Weights of a small GPT-style language model, trained from scratch on English Wikipedia.
Architecture: learned positions, tied embeddings.
Each number is 50 + 15 x the weight over the matrix's rms, rounded and kept within 0 to 99. Layers, rows and columns count from 0.

# down: layer 6 MLP down (transposed), 960x192, rms 0.0506, rows 581-604, columns 0-95
# gate: layer 6 MLP gate, 960x192, rms 0.121, rows 582-605, columns 0-95
# up: layer 6 MLP up, 960x192, rms 0.126, rows 582-605, columns 0-95
down581:56 43 47 23 57 44 55 47 61 77 31 29 47 68 44 51 60 52 34 35 61 59 46 43 50 65 40 31 40 52 39 50 69 50 63 35 49 39 23 70 22 31 26 47 33 42 15 55 35 56 64 49 37 51 73 63 47 67 49 43 58 61 43 62 39 46 83 59 71 50 45 73 63 55 52 40 45 60 57 52 40 50 73 69 65 75 52 48 62 68 66 70 37 32 26 56
gate582:25 38 42 53 47 41 29 60 46 47 80 71 37 48 44 46 56 62 70 36 54 53 58 76 45 52 51 40 52 51 52 53 49 71 58 57 25 49 80 33 49 39 51 49 58 52 31 67 38 34 55 50 29 36 50 54 37 51 67 52 51 39 44 48 95 44 61 72 58 51 55 55 46 35 40 49 31 50 44 49 36 45 38 40 62 32 41 61 77 32 63 62 61 70 57 45
up582:28 66 56 38 63 41 74 36 50 49 66 70 17 50 60 36 59 48 50 84 55 66 25 61 60 57 53 53 40 29 44 45 27 81 65 34 37 80 53 67 55 53 48 52 39 64 51 64 61 39 30 41 53 48 51 37 32 83 85 55 17 49 64 52 50 52 52 37 36 45 69 15 59 62 47 42 49 54 58 63 54 47 49 39 48 71 49 36 36 46 43 43 32 63 32 52
down582:41 56 33 48 59 44 38 51 54 43 63 52 46 61 63 49 32 90 62 43 59 59 34 81 47 41 69 44 62 71 57 27 52 30 17 79 31 71 40 69 85 52 54 20 46 31 60 51 38 43 69 44 47 44 64 71 25 55 48 51 54 78 30 42 62 61 52 34 23 49 11 23 54 58 53 68 51 38 69 54 46 39 77 29 47 49 12 47 61 44 38 48 38 30 28 14
gate583:70 19 67 57 37 50 61 57 43 29 33 29 51 53 54 46 43 53 39 34 51 49 69 54 57 36 45 55 71 65 69 43 50 48 42 58 38 48 15 42 47 44 58 73 33 19 50 52 81 34 48 68 51 59 64 51 77 52 62 69 35 25 71 54 72 38 71 54 68 54 40 50 48 46 34 56 61 43 36 72 43 22 39 32 32 47 72 79 43 53 44 65 52 54 29 21
up583:37 50 26 75 48 10 48 70 40 38 36 31 66 62 46 27 34 77 50 32 43 59 44 59 45 53 55 53 54 53 50 37 62 51 50 39 65 56 78 65 54 42 30 44 29 55 37 72 56 48 60 48 61 49 47 48 65 19 60 24 88 69 56 50 34 59 26 49 41 45 55 50 20 60 67 64 43 55 68 52 63 50 73 37 51 55 45 34 66 54 53 69 49 38 53 48
down583:32 55 59 46 49 60 44 45 47 27 30 44 28 55 64 56 74 36 67 40 48 40 72 36 52 57 66 67 33 32 45 74 47 50 47 45 86 35 61 63 57 74 39 37 60 65 92 29 55 47 78 31 63 49 36 29 41 80 15 57 46 63 46 76 54 66 46 62 35 56 39 65 43 18 86 44 43 25 45 19 54 74 35 48 51 48 36 57 44 34 46 61 75 48 48 65
gate584:50 65 50 59 30 54 38 43 49 59 47 64 68 52 16 69 78 55 66 53 34 04 80 57 28 58 38 55 65 40 61 71 57 55 55 72 44 59 25 70 42 70 45 41 47 20 55 34 40 51 46 48 58 29 22 56 45 09 52 28 53 56 42 62 69 61 60 38 35 47 60 72 64 22 24 50 60 52 57 44 34 55 48 64 74 56 33 83 40 45 57 40 59 42 55 44
up584:65 71 69 81 59 74 34 32 60 60 49 41 42 43 49 54 37 44 59 56 92 54 40 14 54 47 63 46 81 57 69 55 56 44 46 29 65 51 32 36 58 55 78 49 87 62 48 18 45 53 21 35 53 57 35 28 65 48 69 63 54 39 40 53 33 58 31 59 68 19 46 29 43 40 68 48 44 51 50 70 45 51 05 73 53 76 54 55 73 50 61 53 36 50 28 27
down584:18 17 44 44 26 60 62 63 74 63 52 42 49 51 41 50 39 52 49 69 28 63 34 40 41 47 42 50 36 39 57 42 39 42 39 64 73 51 72 58 40 37 33 52 28 63 31 49 53 55 48 45 56 27 59 55 66 41 39 70 55 63 54 36 46 42 45 58 32 68 38 53 67 60 34 64 38 72 72 16 50 52 30 33 58 70 57 33 46 34 55 65 66 54 34 60
gate585:28 42 28 52 47 74 35 52 30 36 55 36 75 66 57 63 25 50 49 52 53 71 10 58 51 48 68 34 72 65 45 56 27 42 10 28 67 52 47 32 58 71 54 36 57 75 46 33 76 65 66 58 49 46 31 40 66 39 49 81 60 54 53 54 47 58 38 29 63 62 47 21 59 45 50 41 42 55 41 50 64 82 79 61 44 63 57 50 36 35 53 57 81 23 80 53
up585:66 58 72 81 38 61 57 50 36 48 19 63 28 36 57 42 81 60 52 34 76 00 58 57 40 50 38 66 30 46 47 75 78 42 51 34 38 40 67 54 39 31 54 88 59 34 64 55 35 51 42 51 63 64 52 71 65 34 47 40 40 50 29 45 33 64 43 52 46 52 89 52 41 60 48 63 39 40 52 69 54 37 16 59 51 36 35 53 55 60 56 31 52 63 25 32
down585:58 40 42 42 29 42 63 54 62 47 39 43 15 48 39 48 69 50 68 54 43 49 37 85 38 36 42 57 49 64 50 29 47 47 36 26 50 28 32 66 09 71 73 50 83 53 44 22 38 46 55 37 27 80 51 52 64 54 57 42 58 74 53 44 38 28 24 81 51 58 35 57 49 39 44 47 26 45 44 46 56 46 59 52 49 99 63 44 40 76 45 47 54 59 72 48
gate586:37 44 27 46 54 39 57 54 64 41 70 38 59 40 40 48 53 11 50 39 23 57 48 20 42 57 57 61 47 53 66 38 42 50 35 41 38 55 36 32 41 29 35 78 58 55 37 74 80 97 53 76 58 72 49 47 44 25 51 59 72 52 58 48 66 46 49 35 35 52 42 74 45 48 40 59 46 69 51 50 36 52 42 55 55 53 78 67 52 29 25 43 59 62 67 47
up586:63 48 36 70 38 47 72 72 60 53 29 80 56 15 57 64 57 45 46 59 69 56 68 72 50 62 34 31 35 56 46 58 41 49 72 56 47 78 63 47 50 37 44 47 57 73 37 52 30 62 64 50 54 21 23 56 07 41 51 80 48 27 28 44 34 27 49 51 53 68 45 59 66 48 52 34 68 47 54 38 39 38 17 43 57 43 71 83 44 46 34 47 63 64 37 56
down586:55 44 39 42 73 31 46 35 43 49 51 25 67 88 57 38 66 54 46 81 32 31 41 52 24 63 48 64 91 53 10 67 43 48 55 49 58 27 56 38 44 54 20 25 54 64 63 42 50 42 13 71 53 76 55 17 69 48 53 72 54 36 59 55 60 39 59 42 44 38 52 67 52 27 59 71 61 41 69 58 57 47 32 34 58 78 77 49 41 61 67 54 48 34 66 32
gate587:46 48 44 63 33 44 32 35 44 31 53 47 56 51 53 58 65 52 40 33 58 40 33 37 61 68 54 43 49 52 25 54 43 53 45 38 40 33 46 39 43 22 52 27 47 38 58 67 48 45 60 88 46 74 59 61 71 54 57 66 68 46 70 46 70 24 84 60 69 63 77 46 52 32 49 58 26 64 32 48 39 26 75 19 77 48 39 32 74 86 43 42 72 44 46 62
up587:45 69 73 49 79 61 54 66 32 67 54 69 47 38 55 22 41 40 44 46 58 36 43 56 55 28 24 47 58 39 77 44 41 55 73 43 57 72 62 40 51 57 51 67 43 46 47 70 58 49 25 38 27 15 63 66 41 38 64 55 53 66 54 30 23 53 17 63 57 76 60 44 50 65 56 43 44 51 47 72 57 44 38 73 33 71 41 56 48 47 69 27 42 54 35 56
down587:45 41 56 33 31 70 63 62 46 45 36 20 68 62 51 69 29 56 18 70 65 34 41 59 33 59 72 80 44 58 55 25 41 45 24 48 46 47 66 41 57 37 42 47 58 58 56 64 20 65 49 45 60 19 52 33 65 62 23 59 21 50 47 68 44 48 62 43 63 49 32 36 31 52 64 31 57 37 58 39 52 56 52 48 49 33 63 66 52 40 54 41 41 49 79 41
gate588:77 70 42 56 52 61 37 59 50 52 42 24 74 55 49 54 38 61 23 52 63 55 47 45 58 17 45 50 36 45 57 52 42 40 67 63 36 54 70 61 26 70 51 58 50 16 18 18 54 31 42 38 30 50 39 37 54 34 69 48 60 44 59 65 44 61 83 50 41 58 33 44 47 29 37 36 64 50 67 35 44 79 40 44 40 52 57 47 43 78 48 53 40 37 61 05
up588:40 39 62 50 64 74 48 42 40 60 56 73 56 47 43 53 44 44 77 40 52 46 59 71 60 40 30 51 68 09 42 36 55 54 40 62 33 74 69 62 66 24 59 55 39 51 43 68 21 25 65 54 53 71 62 47 45 57 31 76 42 57 49 63 34 53 33 47 54 64 33 32 41 48 33 46 63 45 46 77 44 22 36 78 59 46 42 59 48 91 52 51 32 51 51 60
down588:56 67 53 49 56 57 68 23 61 36 25 30 56 37 71 60 53 64 34 60 31 63 42 40 54 21 71 39 55 63 30 59 46 44 53 48 46 73 36 35 31 38 78 52 55 55 65 45 59 79 23 33 30 20 43 47 34 59 86 73 64 60 52 67 40 58 69 50 36 52 39 57 44 40 51 24 41 65 34 28 49 55 02 56 64 63 09 44 64 52 57 40 53 43 67 62
gate589:49 65 50 51 62 20 36 48 42 72 40 41 41 46 52 74 63 83 46 52 45 56 38 41 43 48 77 58 49 64 32 43 29 38 70 32 42 57 38 06 51 51 38 15 41 72 72 47 75 43 56 50 56 16 50 59 58 54 54 25 39 45 46 59 45 61 47 30 54 39 82 57 52 43 26 56 63 48 76 75 45 54 30 33 64 46 36 74 65 52 26 52 24 32 62 43
up589:39 46 16 86 37 60 55 24 93 43 50 57 28 51 53 50 66 55 03 69 52 44 43 75 55 68 80 39 56 86 38 41 41 58 61 79 37 53 58 39 55 84 33 48 60 23 70 43 62 32 45 57 80 58 43 42 26 54 18 39 52 43 72 34 49 47 50 31 50 48 27 60 48 47 71 51 46 39 52 58 37 36 51 34 39 77 55 49 56 58 64 45 52 42 69 46
down589:22 75 49 52 57 38 37 30 62 79 39 47 35 35 33 21 42 41 38 45 48 69 33 75 37 68 36 40 20 21 29 55 38 38 70 56 51 76 47 13 43 28 56 40 22 50 32 72 41 60 49 40 84 23 40 60 54 44 60 64 57 35 52 53 57 37 60 50 36 51 63 42 58 49 28 51 58 77 73 76 71 78 53 64 47 54 19 70 31 59 40 38 50 40 72 58
gate590:47 60 38 50 53 35 50 48 61 48 52 25 38 66 51 42 59 55 79 61 53 37 50 21 90 49 53 49 67 39 47 45 50 40 24 39 38 32 52 35 65 62 65 47 54 69 57 31 60 74 53 48 54 61 36 58 61 47 45 79 37 47 40 69 65 65 69 67 37 56 60 56 73 24 60 49 57 45 53 67 37 41 42 54 29 73 54 50 50 54 92 45 41 50 78 36
up590:45 50 66 60 43 62 49 56 58 38 57 57 76 63 67 33 39 78 42 31 26 55 80 62 37 29 63 55 40 37 56 55 68 57 58 33 36 34 51 71 36 14 37 42 43 23 30 38 55 54 33 42 57 12 49 37 13 74 36 50 38 53 86 96 58 52 59 63 34 57 35 57 48 54 58 47 61 56 49 48 48 61 41 58 49 11 47 61 44 46 38 49 38 29 61 76
down590:60 57 51 48 18 39 73 53 57 47 55 47 28 46 45 43 43 41 29 65 35 37 37 78 38 55 36 46 44 51 53 46 34 50 67 21 71 77 60 64 55 55 38 57 65 32 58 62 37 28 50 53 69 63 80 38 50 43 68 34 50 43 45 42 30 19 46 47 62 77 37 71 22 62 79 51 38 59 51 28 68 57 72 55 35 38 45 56 39 56 70 64 45 53 43 40
gate591:50 45 41 60 19 62 48 39 42 58 32 22 67 63 49 42 34 65 34 37 27 61 40 55 43 52 46 56 59 25 34 38 51 71 37 44 57 42 99 40 41 44 75 39 34 65 71 45 59 31 22 52 41 49 67 26 65 83 61 38 55 60 57 63 59 56 65 65 63 61 52 68 78 46 68 45 59 52 69 29 52 20 33 46 39 49 45 60 51 58 68 36 58 50 91 73
up591:61 66 59 61 16 31 29 53 41 69 71 40 52 47 51 54 47 67 44 28 49 59 47 57 70 55 64 37 40 33 50 32 41 96 38 57 39 33 44 47 68 25 53 25 15 51 24 82 37 34 38 32 79 32 48 26 43 58 25 32 68 39 77 56 28 47 67 71 89 55 51 70 73 56 50 56 79 50 52 41 65 50 37 19 51 34 47 56 59 55 40 52 64 71 51 57
down591:64 51 37 62 48 46 72 42 41 74 68 33 38 36 59 27 66 58 34 58 38 48 47 47 31 50 52 39 41 50 54 94 34 11 65 41 63 32 38 52 59 63 51 62 83 56 59 27 42 67 70 68 37 46 28 60 50 47 80 31 43 64 52 43 64 35 39 59 25 36 61 50 71 77 67 34 64 24 50 58 47 65 51 74 59 75 39 34 66 27 73 65 37 53 48 40
gate592:35 21 41 22 45 60 72 51 40 56 83 42 92 47 73 40 65 75 45 69 45 46 27 71 79 48 74 56 48 67 44 42 36 77 61 16 29 73 61 42 53 52 85 32 44 63 49 53 49 63 30 51 52 37 21 64 71 32 41 55 50 24 41 49 45 46 37 66 61 56 51 48 26 42 62 58 56 67 73 23 46 40 74 45 44 69 76 55 45 38 32 24 52 42 83 90
up592:53 56 49 61 24 43 60 53 45 44 83 39 78 46 45 34 49 60 46 46 81 60 41 13 53 11 23 70 35 30 17 49 29 37 38 52 28 52 65 31 69 46 55 46 48 64 58 48 46 57 31 76 61 41 78 46 59 77 38 71 58 37 68 57 18 70 52 27 69 28 29 54 42 49 32 55 65 37 57 49 29 31 51 56 50 59 59 31 48 78 70 35 55 50 84 82
down592:59 29 35 75 74 65 55 34 65 50 46 71 52 28 57 41 01 20 66 35 18 49 63 71 50 61 59 38 51 56 63 26 61 50 69 36 09 50 55 37 57 51 46 60 15 46 44 69 69 51 45 54 45 58 50 50 41 73 39 28 68 51 29 50 69 54 14 64 53 57 64 43 44 67 57 57 53 39 58 68 09 50 62 58 48 26 57 67 30 64 14 55 24 48 29 49
gate593:41 37 47 52 52 48 38 52 65 43 45 49 73 39 41 61 40 37 82 47 50 41 55 36 36 49 58 61 44 59 53 67 45 30 50 21 37 18 71 22 73 58 33 21 36 24 61 47 21 56 51 46 69 61 68 59 46 40 51 31 30 30 44 45 53 50 83 46 63 67 31 72 52 23 53 60 54 45 72 51 60 34 30 75 66 34 52 54 79 49 63 65 44 79 54 47
up593:43 59 38 77 55 44 42 64 38 72 54 69 40 54 15 68 63 43 36 30 55 58 66 45 51 40 45 48 75 43 32 43 54 21 46 48 59 64 63 48 35 71 71 52 49 62 42 48 34 33 54 49 33 43 38 55 48 65 55 70 43 75 33 46 56 59 20 41 54 39 46 58 50 36 37 35 40 58 66 33 43 21 45 66 62 49 52 75 56 48 38 75 43 54 41 60
down593:41 66 63 65 64 31 55 30 82 48 73 56 35 40 28 59 55 45 41 62 46 45 78 51 55 61 61 66 53 49 43 65 54 31 32 46 72 46 58 74 37 42 60 38 28 24 57 55 36 67 42 41 92 31 52 50 66 27 54 53 54 57 55 59 48 53 40 67 55 45 11 64 76 38 34 26 49 61 25 13 25 26 67 42 52 64 40 62 26 54 26 54 46 73 53 49
gate594:16 46 52 96 40 27 43 44 79 60 44 58 68 40 98 59 54 59 51 32 49 55 58 61 56 24 72 67 37 63 41 37 42 34 45 34 68 52 23 47 61 35 66 41 33 37 47 68 39 58 26 38 08 51 16 48 44 54 24 29 67 49 52 64 57 24 21 55 40 58 50 63 38 80 56 68 52 64 62 63 50 40 60 42 57 41 49 32 21 72 69 26 62 68 38 53
up594:24 54 41 49 41 25 90 48 75 46 64 61 45 51 71 73 50 73 42 60 59 33 38 33 57 53 42 66 37 36 55 45 70 57 33 66 00 59 54 49 17 28 33 46 99 80 70 27 38 78 43 67 40 68 62 75 80 43 40 54 25 89 48 77 33 69 40 59 29 30 58 47 73 21 45 57 68 43 45 44 49 32 45 68 71 27 41 46 38 30 59 50 54 81 53 59
down594:72 56 32 59 48 00 55 61 59 64 27 61 46 46 66 57 78 38 43 59 36 58 34 59 76 31 36 51 47 40 63 25 67 28 48 59 13 48 63 22 55 22 45 46 42 45 57 64 79 56 39 20 82 43 77 79 19 70 49 47 44 24 61 49 64 83 59 34 77 78 36 61 66 36 42 88 35 46 27 78 72 40 55 43 43 99 57 32 39 48 66 21 17 41 45 42
gate595:54 29 62 58 43 67 40 32 47 39 51 52 55 48 46 57 49 59 59 27 55 46 41 51 66 58 40 49 59 46 32 50 61 60 66 44 38 52 49 50 54 53 55 54 50 55 39 35 57 48 56 65 35 26 54 71 37 50 42 11 66 38 54 39 45 49 14 53 68 48 72 69 38 52 60 26 52 75 26 10 41 31 73 61 67 59 55 48 62 48 18 37 56 38 55 37
up595:44 80 24 43 52 60 39 28 57 56 61 38 59 44 52 63 30 64 47 79 32 37 57 39 55 34 46 37 47 85 49 47 33 60 35 34 32 41 15 55 45 74 70 62 61 50 53 54 39 49 31 56 48 47 56 40 59 34 46 72 37 73 30 54 51 70 65 51 54 59 43 21 61 40 44 59 53 39 49 48 63 70 57 44 53 20 56 52 60 59 60 61 60 40 21 63
down595:73 33 38 32 60 42 46 34 45 25 23 57 37 49 79 37 25 47 78 53 64 57 47 51 27 55 63 57 63 41 47 50 61 62 58 51 51 51 71 56 51 40 44 22 55 57 58 69 66 45 60 45 40 58 30 59 49 57 33 33 66 24 30 49 52 27 51 62 59 42 55 59 09 45 60 55 67 65 48 79 40 22 71 72 44 50 46 37 58 49 49 47 27 73 56 32
gate596:53 55 37 53 45 62 44 54 33 49 64 72 46 61 55 54 80 56 41 47 62 53 48 36 54 35 28 27 35 54 48 36 88 67 55 66 48 29 76 65 61 50 36 55 50 59 51 57 21 34 30 40 54 39 51 25 34 57 34 60 73 45 40 43 44 55 62 42 49 35 62 72 30 54 43 39 58 35 62 40 52 45 58 44 49 47 55 31 23 55 50 59 55 65 44 51
up596:54 48 64 53 55 46 63 57 46 81 61 42 42 52 63 54 65 50 21 37 46 64 49 48 64 41 72 30 40 48 56 53 46 48 64 65 63 51 39 38 48 44 49 42 50 37 46 64 52 56 25 43 62 39 51 38 69 44 56 33 41 52 42 26 33 40 31 29 20 59 46 41 20 41 43 55 34 45 42 61 59 60 31 55 38 39 39 45 49 81 70 74 73 34 40 63
down596:42 34 46 48 59 79 39 37 55 65 68 49 63 36 48 61 07 46 51 54 62 52 72 50 54 68 38 28 54 41 32 57 69 57 50 70 47 50 66 37 62 58 42 54 45 57 49 33 47 55 48 56 47 34 66 63 46 36 60 76 33 50 17 47 46 65 49 48 73 44 30 63 61 38 50 50 56 35 54 60 23 61 51 48 65 59 61 50 36 58 56 60 75 59 77 42
gate597:31 62 19 50 54 71 62 62 54 59 60 37 83 48 42 12 40 42 55 25 60 43 26 60 46 47 63 43 72 05 41 55 54 38 58 70 55 36 47 55 34 44 88 45 26 64 36 87 60 22 35 55 64 64 45 66 71 44 45 35 54 37 60 65 34 24 41 63 34 27 45 55 37 49 46 22 48 30 66 59 51 64 58 32 65 55 31 78 49 52 37 41 30 77 71 81
up597:57 69 65 52 60 29 18 62 60 13 34 54 63 29 49 57 13 57 48 39 36 25 44 54 62 66 46 61 58 56 44 60 53 50 76 58 34 50 57 74 56 58 87 66 30 57 87 29 48 26 49 55 70 47 61 58 67 37 57 85 19 66 73 67 43 24 57 86 89 39 44 47 30 52 47 56 47 29 46 41 33 34 56 62 46 47 36 68 41 36 43 44 37 53 49 39
down597:87 40 51 57 34 66 59 71 81 48 52 40 42 21 43 66 70 34 65 52 59 85 31 61 40 59 50 47 41 46 31 46 54 51 52 52 63 79 52 52 46 57 35 50 49 58 66 54 74 46 79 62 59 17 39 53 62 77 45 54 24 24 83 55 36 65 40 03 46 69 60 37 47 47 54 52 34 51 49 24 34 47 76 45 38 74 50 25 55 54 59 34 17 36 72 71
gate598:33 62 32 65 39 36 29 62 42 35 50 80 60 52 43 50 54 58 34 34 34 61 43 59 41 55 36 87 61 57 63 55 52 38 42 42 47 31 74 35 22 67 60 61 35 23 69 29 56 48 45 58 54 56 37 44 57 55 61 48 28 51 46 36 63 89 59 59 55 62 67 55 48 48 63 59 75 44 49 54 69 68 42 32 31 50 24 33 65 45 27 42 59 55 44 55
up598:58 62 49 28 78 30 30 47 59 43 87 68 67 47 58 76 38 37 44 34 51 67 47 48 55 63 45 23 43 33 40 60 39 50 66 41 57 09 49 55 60 63 35 37 66 19 41 59 45 49 59 78 48 60 45 39 43 40 63 58 37 48 55 52 51 33 65 52 58 35 61 30 53 76 46 38 52 51 55 43 53 74 58 39 67 55 66 51 65 50 29 18 24 56 61 36
down598:44 36 54 54 49 62 34 41 47 66 13 54 67 46 69 39 58 63 57 53 41 44 36 70 34 44 39 38 68 39 76 65 62 39 55 30 70 57 59 59 38 35 58 79 29 45 73 42 81 60 32 32 43 58 33 53 51 35 39 74 49 60 28 55 71 47 40 62 47 50 27 64 49 16 52 37 47 28 53 21 38 81 71 61 55 47 41 44 61 43 43 79 54 38 53 40
gate599:32 62 36 48 49 50 37 70 53 38 35 84 37 38 42 73 68 38 62 42 37 44 59 49 44 39 50 43 20 69 52 28 48 59 64 31 62 49 50 57 64 45 40 66 27 37 50 36 66 55 37 39 41 40 36 71 40 46 30 65 56 11 53 47 66 69 37 73 74 47 65 49 57 41 48 41 59 46 75 47 57 32 31 61 44 63 72 43 56 42 61 53 37 34 55 31
up599:56 58 44 64 57 66 31 47 46 64 60 58 33 31 48 65 60 59 68 52 63 64 28 45 49 51 52 35 51 56 41 72 48 22 47 50 79 29 50 41 36 22 37 48 21 50 35 29 61 22 51 73 47 48 25 61 55 64 14 67 48 51 43 58 43 79 50 53 68 31 67 47 40 53 30 23 64 34 63 56 50 59 39 30 41 41 60 58 47 46 91 37 61 56 51 39
down599:53 32 42 20 37 44 46 50 47 65 69 55 41 48 43 51 59 76 55 55 61 50 47 39 31 40 64 56 47 41 71 37 45 69 32 31 46 47 44 43 36 58 30 62 44 38 43 45 43 45 47 34 40 56 52 36 45 46 46 65 35 48 46 53 43 53 27 35 49 63 64 69 59 64 53 46 30 76 52 57 66 56 43 75 77 69 49 57 33 71 48 52 18 84 42 63
gate600:53 41 63 59 34 58 48 33 49 34 45 65 43 49 44 67 33 44 41 49 64 61 11 41 43 35 41 27 42 35 47 58 27 70 62 46 59 50 44 40 50 50 59 63 71 67 30 30 74 74 58 57 62 72 33 41 62 47 41 73 64 68 53 34 51 68 38 48 63 29 18 58 36 53 48 72 32 44 61 17 70 48 51 50 37 36 71 26 58 29 23 42 61 46 67 42
up600:51 73 41 66 62 40 56 40 53 27 52 74 41 52 42 84 50 52 61 54 78 40 34 47 53 18 51 47 51 41 66 52 35 35 60 71 18 49 70 49 52 77 41 34 50 54 36 53 83 58 35 46 56 49 56 47 53 56 34 51 49 44 62 45 59 56 26 32 39 23 55 66 32 59 68 56 43 57 37 40 38 46 27 36 65 49 31 46 56 32 88 87 59 75 48 56
down600:61 30 72 43 63 40 53 52 61 47 49 54 39 36 46 30 31 45 51 44 57 38 53 82 44 28 42 59 46 50 67 51 58 45 46 29 55 56 36 50 45 36 36 19 57 66 41 60 38 61 35 51 28 91 30 56 66 62 56 49 43 55 69 46 59 47 54 56 43 42 47 15 69 40 49 41 30 69 41 91 71 55 56 49 57 37 53 50 46 54 50 58 53 52 41 60
gate601:35 50 49 59 47 32 34 54 43 53 48 43 58 51 59 44 44 22 48 67 67 33 91 54 54 55 58 49 27 55 76 48 51 57 23 43 38 53 50 59 45 53 44 53 40 61 17 37 49 40 40 58 41 46 42 60 46 47 39 72 32 80 73 37 40 56 58 60 50 58 26 48 53 74 38 48 36 46 51 67 69 54 59 75 51 63 51 54 47 63 43 61 21 36 41 46
up601:60 50 47 51 63 48 56 47 59 37 54 42 37 52 29 61 59 43 46 67 45 23 55 73 57 55 63 53 64 57 54 61 43 71 39 36 49 50 41 67 31 37 32 54 67 28 55 60 61 39 46 73 48 44 39 45 35 62 45 33 49 50 47 38 37 49 44 47 44 55 39 50 17 29 40 44 56 34 42 32 58 21 57 29 48 34 53 72 70 58 42 41 71 46 25 74
down601:65 39 59 58 26 33 60 39 52 26 48 58 54 41 64 55 51 49 40 37 42 49 58 71 55 61 65 50 47 53 51 57 60 49 36 61 36 39 50 44 53 40 95 61 37 39 65 57 70 47 23 52 48 54 32 66 54 44 45 69 57 25 58 25 56 50 63 55 41 62 36 44 41 56 59 48 56 70 64 28 37 47 52 44 36 74 38 52 38 50 44 38 59 65 73 32
gate602:42 31 29 47 63 37 50 69 57 46 82 36 47 41 48 86 60 42 62 52 80 51 52 41 46 41 43 60 51 69 27 58 40 52 61 20 50 58 62 69 76 27 58 15 38 52 28 61 55 55 46 54 53 40 60 39 37 57 25 53 49 74 43 28 38 38 64 52 43 47 86 77 52 46 21 40 28 43 39 44 57 50 54 35 37 56 50 41 89 38 31 47 84 57 45 54
up602:64 76 52 37 61 72 58 62 38 53 39 63 37 07 41 52 65 80 62 37 77 89 45 46 76 65 49 38 35 38 53 28 31 62 38 40 55 81 62 48 34 57 27 37 47 50 72 42 37 63 50 72 66 48 80 49 39 40 52 42 67 33 49 41 46 60 31 44 65 74 57 46 84 40 55 66 66 60 66 65 49 53 24 34 32 64 59 42 34 47 49 40 62 50 77 61
down602:52 73 53 48 70 62 34 63 51 36 73 58 61 71 60 41 34 27 73 50 58 70 61 51 51 43 50 70 59 38 62 65 81 14 59 32 40 20 44 54 58 53 50 49 69 53 33 49 22 38 40 73 67 64 50 55 68 58 56 61 70 61 46 68 25 40 41 23 49 49 31 56 59 54 79 49 53 36 63 50 43 39 60 34 41 49 60 66 38 49 78 73 53 53 39 48
gate603:59 67 41 59 40 46 63 74 45 50 31 67 69 63 72 52 41 23 63 56 38 61 38 53 44 49 62 38 45 61 27 40 48 26 53 70 51 06 52 54 40 43 61 47 59 93 24 73 39 56 65 72 39 57 45 31 41 48 25 45 50 43 42 75 53 30 75 42 44 52 45 56 21 68 37 50 55 60 58 54 76 47 54 44 46 52 72 38 45 63 06 57 68 66 72 40
up603:45 45 56 45 45 43 53 41 55 57 81 72 62 47 61 58 57 53 25 55 54 49 44 52 71 42 40 36 44 39 39 45 64 48 60 61 74 41 46 50 29 35 54 54 44 74 57 34 35 18 67 40 34 00 31 47 79 51 54 37 41 53 55 58 36 60 39 54 71 37 67 42 19 49 33 77 61 52 49 57 52 44 36 61 51 51 49 76 42 23 44 61 61 89 40 38
down603:53 62 51 58 53 30 45 36 66 28 61 55 54 42 42 76 38 76 67 46 51 65 35 78 60 43 41 51 56 86 68 56 40 44 61 49 41 20 49 45 44 59 55 10 75 56 74 57 52 43 52 65 36 49 78 44 39 51 64 80 84 26 58 36 46 65 40 48 54 77 32 55 30 69 52 52 63 44 54 34 22 50 60 57 63 50 64 56 52 55 51 63 48 62 38 50
gate604:54 49 20 52 36 53 64 50 73 54 30 61 59 43 23 37 40 68 74 74 44 74 47 55 50 38 57 66 51 68 36 41 64 42 65 83 37 87 57 54 35 59 53 42 48 50 57 51 28 46 58 42 56 36 04 65 40 56 53 76 69 41 67 77 46 21 33 78 52 30 59 25 39 33 48 43 64 45 69 34 57 32 59 30 33 42 35 49 64 42 59 58 56 54 28 36
up604:45 36 66 62 44 40 47 67 37 42 44 56 32 43 67 63 48 45 51 24 63 34 71 45 46 43 22 10 46 49 47 74 19 45 43 65 63 36 35 35 55 20 52 18 63 51 39 70 85 59 69 47 53 38 36 42 71 67 49 39 48 34 26 53 72 56 36 53 49 92 42 28 45 51 11 58 40 33 52 68 76 63 60 57 69 40 70 65 69 43 40 59 86 59 33 54
down604:50 41 58 63 49 53 48 26 54 36 70 70 48 35 73 80 71 36 48 26 33 46 47 80 07 40 65 60 64 44 43 72 12 27 53 36 62 25 34 41 62 50 66 59 46 32 28 42 69 56 43 67 35 54 54 40 59 38 42 55 47 67 46 76 50 49 64 42 73 64 42 73 52 42 64 60 36 63 42 73 75 50 34 49 68 40 70 58 44 46 45 38 65 56 75 33
gate605:33 34 50 46 64 68 63 45 26 65 36 66 54 67 46 49 41 26 59 59 49 47 60 76 53 64 45 48 51 68 51 45 37 47 50 78 32 48 80 39 67 70 20 46 28 42 49 31 57 67 47 51 44 50 34 71 27 22 33 64 75 78 47 55 31 65 36 45 73 62 68 63 19 53 56 44 38 51 52 40 49 21 48 61 47 70 32 67 48 46 42 39 52 64 57 63
up605:36 66 53 69 22 37 46 36 68 42 50 35 65 45 52 39 57 44 45 54 25 58 53 44 54 49 38 70 28 57 79 46 45 71 59 31 19 50 36 41 35 39 48 43 53 77 36 86 71 46 56 34 68 09 36 38 77 60 54 51 25 27 52 64 67 33 61 68 47 64 58 35 55 40 31 53 50 73 52 45 69 36 72 73 48 43 63 48 72 54 47 39 47 49 52 42